Part of a small language model's weights.
Architecture: RMSNorm before each block, tied embeddings.
Each number is 500 + 25 x the weight over its row's rms, rounded and kept within 0 to 999. Layers, rows and columns count from 0. Numbers have three digits each. The size before them is the row's rms in percent of the matrix's.

# layer 2 attention key, 384x256, rms 0.0431, rows 314-383, columns 64-127
102:495510480494519473488555507493496485524509524504486475541482442487490500535536449446489492499469522493503499523513462457481509510488532472497484505473508495521483506481518477501524510537518499
114:524521546516555505474437502544466483516470523515483534504496479496494462480492535500502505530488512485515500477525493522575504465468488524531481472496514513500512504530491487541476499494536457
087:525471489503504493509502524459483551474480508522489473481463503516480493500477532533508561496465514512498495483491465490508511514490505497502511516492483505513543455514483481516521510535464506
103:457541512543511516534477507498531517535471450511513561493508511519480465436516472471495516491509558463496503534501495473540515516514474545505489485493458532504469498479524521467470507506463503
090:522466457515473504518473456541522499523538528525490438534505531502514505485464466507549497528509495550496488477467499503475488494495508483529510506480514497505499515491457494508493493510510470
092:489527503474518435480491512481504462465510464511483500442512484513508483522515564529532540485526481545513512516528460499546514471480523436490510515472513521492510483468501480493520497548475529
103:466525475505481473554453489510465506490521523501493491545485493487515539510479470508503500495494503505464490518515524478452520476477491472514461527494514549465484523505523501482475511478476529
107:481491511524528536495501490528486463486535474536513507535514514479482502499513529496498483541481506492503526484511512508473454515512520483491501536451484466505481481464454466469538503517497493
109:494514485515514543527513520529474494466507498490527517549504465537522470497510502541488498524514476503534504540494541487499500487553502524438534497517547512515494514496439500497505539453500507
095:483540491495495490473484495472483475508504507474529496537430515507546537524524519521533517445481509515527494531494468497535507450478486482498505530453549490528463509512490508510516492511540529
099:498499503518499530529455478492581504493505514475508469494514490511470464506509465494515504506528490457550499492479464512515502500510521579518503448461504502488487527514472466522510519493493509
102:477542530544498536460524516490545526517547483496481514508520527488497510503496513485509482501507517532487483477507508508516538499543511500499513471492469475503501484523498505465463490530461486
084:496553513498522499506514491525472481502524511488540495510515533474513525500496555472512545508518496482500478523511486483536486482487492513488492517535507454496511484499469487525524532469539486
121:499520520519496512481480466519477455511469554486507496452481518533458415518474490494514506448475475502496497540502496519499520490486473457553438505479497482493505496493493517507510444522513458
088:474523484524499476479509545485486475462526488481515482505491496544492502544514534470514497494554489496467508475520492501515530509551516505513500530512499495493474557477488567470498512490474566
108:533516441515488472473498527507507510542517530507508491527500518485510499491503491504507476529470475521512515467522490527516483513496492534456518514568498426502500501497498483490490541489464493
099:489475537525467513495559496448507483484512483488503514488495532522489473489495477478498473520522440469460508480490526500498508474490505506545484522489462533508459537507497510526539475529506439
101:498527487496431517485507481504478531487522488501512528490527544487500483451514492471491503477496517477477494481464516540511488512520507483524526481466512494510483518463504486560523479476476498
088:468521484505487460464499500458499480468520484508529551500502502509490546505488534489504481480464518478471481498511545489490487485475500533473495505488499499447532518503495522484502491481487471
114:524516501468514477534505499538517447548518545484504475545540504529489511510483432513511484515479538469486461534494530495510469495503492512484483455513534457480501513516475510547497545460504559
091:510506492535497482519497538450537509537525500487476488510492488525462521569476494493514488468502507507484486537498525471518512489491498532487507484468515498516490475534467499490457493487468525
107:517472502484469476540527498497463530504486528526455531497509442493509545501503538530494485464512490485491514454545502512451522470497514485534487499503498513515512484514486481511528521493544507
082:455482498502460518509498516505500515517531491545462498453518503526515517525468504498481459474538506499518494553484521555482542561541540508470506509539495490519515484508507520540531507533446479
115:466496511502496499449490471530496508519497518500446487477507493499482500501505529496500503489500479511501479485506560549519505501480492537496513482475491480501478524506529494477483511500533547
070:491516496498485432480512499550491488509463484483522496447546550504492462527468489512505467507490531538462509491488483543509501514518529527535503502509537515492511516483511439522557480489475540
132:471496534497509499461445511503506533509499483477507552418542527468488495508496499517520481489549499492512482502526508495516535461496492479485477489474494508479459514492461502505477486549467498
090:492487484524530479476503486451548462497492536502512514458504497532476516459442488540502531511468518500503472507515517497517492487479472491486482485476501519468541486523515481502465511486506555
123:502524493545460500488481540528491523489491513526489495522496500478529544446476524489509491472529479515489513510486516514499508506469463507515505499549503503477461493508477496497514507426480580
095:537489516484509491523551485480506564492508518486453497493499501515525492498511487549477507513495463486518526506486466491512517467492516467467512513538472554510482493476489537463488481543520478
105:534514563471526499435480543513488525467485523480518538453460477502502460533491490461488477503478499497476496471519522511506519489525521451540499511552506481495501516510507516513480476505482480
107:524509477551525519520457502505507486589473529489486519532503481460482527448498518503506470496488520470476501493489503495495482492526445530485522495512528483493544486506491501527459510448493532
090:493485490477480493502505518517483544521557487507501475477532552490455499527444507496502493483486501445492499539477491532470493525511514463472495466546484475477497485507482505470447473464507483
104:544513457534530479523495482502463498454504510525498527508482533500474476523478514517496489552488512495472507492498502476497544490509541471511466475496500520509486495487531477516516506518507441
097:518545493480530524484495496512524492510516483541490522505466546517493532533486528493505536472483488553444523514513438492515517464453475484500489508497504517510492509531465486459583521514516478
110:459463524472519483474563463518497482513495488505459481472519488526522530491539527453449523500502458532522480517497520502527496482489506470486507498528488535494505521509514471536488498541492495
109:512521438477505505481468490455492491512510502489475524525505522532560538517498501483526520432468527491527509508487517459523536530497497493468498505507457478475553504526484508467477531541549531
095:512530505515465539504461489510483503533512516533462526467499511508523503474495489501554486507512436478526497522490459518487485505447458477532528491486532506510507505475483522518545530477506495
113:486477511492520539532496526456493523510495461466516476545517482486487478522478484505519470485456506468468491530464490519483546499494497478469493519493491504488485497451529495480533500540529487
097:488538506466512516488472510516481506460520491558460498531499479522491532495474509527504527518542543511516537523521480510507498477503533535502514482489522539510502490517505489485536511536516483
103:485527442496467528504499524491504492470532453492547496424526527500491495491460499545500542478511470520524566487496467520504492497523492537476499466470467429483491527484500482496509511488510531
096:484496508450489426481517475479477512525483450489491491463513487503518498527491466519467502498504487533488499511514483507482507487474537508546506513482487531492493501504503509476558554489540480
105:480523505494513498497494534500450467490515513479531462494539502530502527556464473481537501511544484472493516510500509501469492494475539497497513459515523458481504497487469522498467493462474508
086:509481488502496520480531527470528483485485491491492468493491430505501517493507490514511510506502520462495482500515446507511538492455516520483512517516479524501503508520520458495506503509519452
095:465513535472506510515491508484497457519542480497528463472532550489485565473473513485524496498473497490510499537496485497463480457461476519498531466531504519512460494545469516507539500495493508
106:479545449531499509492491463470485530489505515501454496513496472486475488544507545507462463442535519513473519558505485473509503480478476550463535497524499515533484524498493536465520497506509532
119:546520508477491485483496516462545517507486502547531445530452476522488524499478500498500492545508530478520490510532477486500470486517526491512511515505558489465517521489479529485487502487480482
087:487500504526495498480452472516533507524485531504536491506520501519481471514515462534479497486461493480483497534467494497524505503499522478522510502483516452501505497491507533517564479482504527
111:483461516509490494511509475528500485503497496521513440490508504472511515477491481517523471505478505520464492508472507515486503491494540475486513475477537525479546519482500473530490497486461508
093:513472525490532503519467489526501457503546496489472483506535542493500512540491498515464533528497505521499504554513494558507515516503497479508527457540499531496521517479487518510491506503546510
107:503526507497456484473492462487497514482473520558475480514471508503512482479457485490529484479489475471500517471514519482471500511474462514480463506502530535519524564496507501449472560496517526
099:486492507534526479494476500528519479469486478495489490513507509480500538488525470506521431524526517477518543520518482486499470547510530489512480509570555456483535497493508524510523464494526529
105:496511510485473512481490473494477457433496512449487540460507498512505546475529546494498459500532484518484494505458531474481528476467511497482490491512507488501481497505556530558512472494482544
086:520467480492517481520437529558459526471515497486535503474487560522487464574489550495502482519504492528520514499485551499527493498510535543493462514498504465506485492491513510463465501482524488
092:517498521495563481492529497497506470500501517485480542488496483523522505481514487486477506496518449471528469510501490498470459492504533512471488471489510505505507503478509518499502477536508451
106:529480537454503513541482516508480543485502504508467519530549515504517493492515532520510486517504494495525507482461498483525485517536526488487475495468519511518520509491491485485496456534534601
092:488521470502547492516525487506512500540475483518492579538500504498491453529517471532491514451462479507478477494464545524511481532572488469534485486550520471479511506518477462493535499496480484
105:499500536516469513510514523467473486534533495537527520521515476472510519493468530508493520473506482507509508476483457516516475527508515489470501507517560490520477473485483537486516505494487544
093:497499475525507491495468473477532507541528521498533496423524554489491493488502525504471517487492508462554508518528520510531496512474456431494505498466462482496492501494513490489533549469552512
099:530492442535486461534524511556572503482530515483490439489531545497536475496519480486448477532493557495494506512505530521503480486497520520504494497502466512524490511540513489500473490490492509
091:484515471503497496493464512481471517496510486524548539469517470498512511562523511526511467489497531516498518522487510502496519501522496506495523506481494476508505510497472537535505499486472494
105:490539519512514549507496494508474491489475461547522515478491486532462479476510537483500534505530464497517536502544519500515501489455510469479476532508492485526494523512504538516536545488543493
105:469507457500523516480512519495450488474467492507494532533502461513501503465474508504515511482485514493514533485547467496496481483488471555506512499514498488490513471515508466543512500489447518
106:483511449510504526486488452480473511494464499508507476533498493457512528465492501513507540498480528523496478511545469511486487507517511526548514491518485527485513512515497465511555508512487445
102:484542533509499485483532527511467488490498490499486515484486511465498498459458506516497453500470464478513478552467530515517468509479499492462500509552523516541511512513489485527461509459488537
112:501479505491504493466525513484481485513485529505534522518494509511453454515468517468492476525513473496477489480529505494474495502503515468531520527516526538475495484512527510460483559457482452
115:498495506474435458514503509490455541548508500485534523525518482498487531514456494463499488478526506510462540521524529513485495509455514563503520496511512497504511529499509493466505536517501522
104:540492551524490469474515445481512494506503490456525490442499493494499494510487498525504500481463531488448474556474496519475483512511528438493524466534550456484536481501450532495538503475490447
092:533429479500523479522486469521479529461530503500497522496534550459508457534472496497509486510486505478491556506465507529541496489495532474509489518489485502546484471527457481532485521531520533
100:542508446495484507453516483539512469498523513538513510520521566477512509545493480500492495557486435517482475478503494492499478497473500458503478489469530475476468501464463538548523454521487503
110:517500517502520496471527517490514508457500479461522474486502507476483508491540458537516501535460471483450462516531486481501485466493474488488544515513525499477481520482474517536522531475509513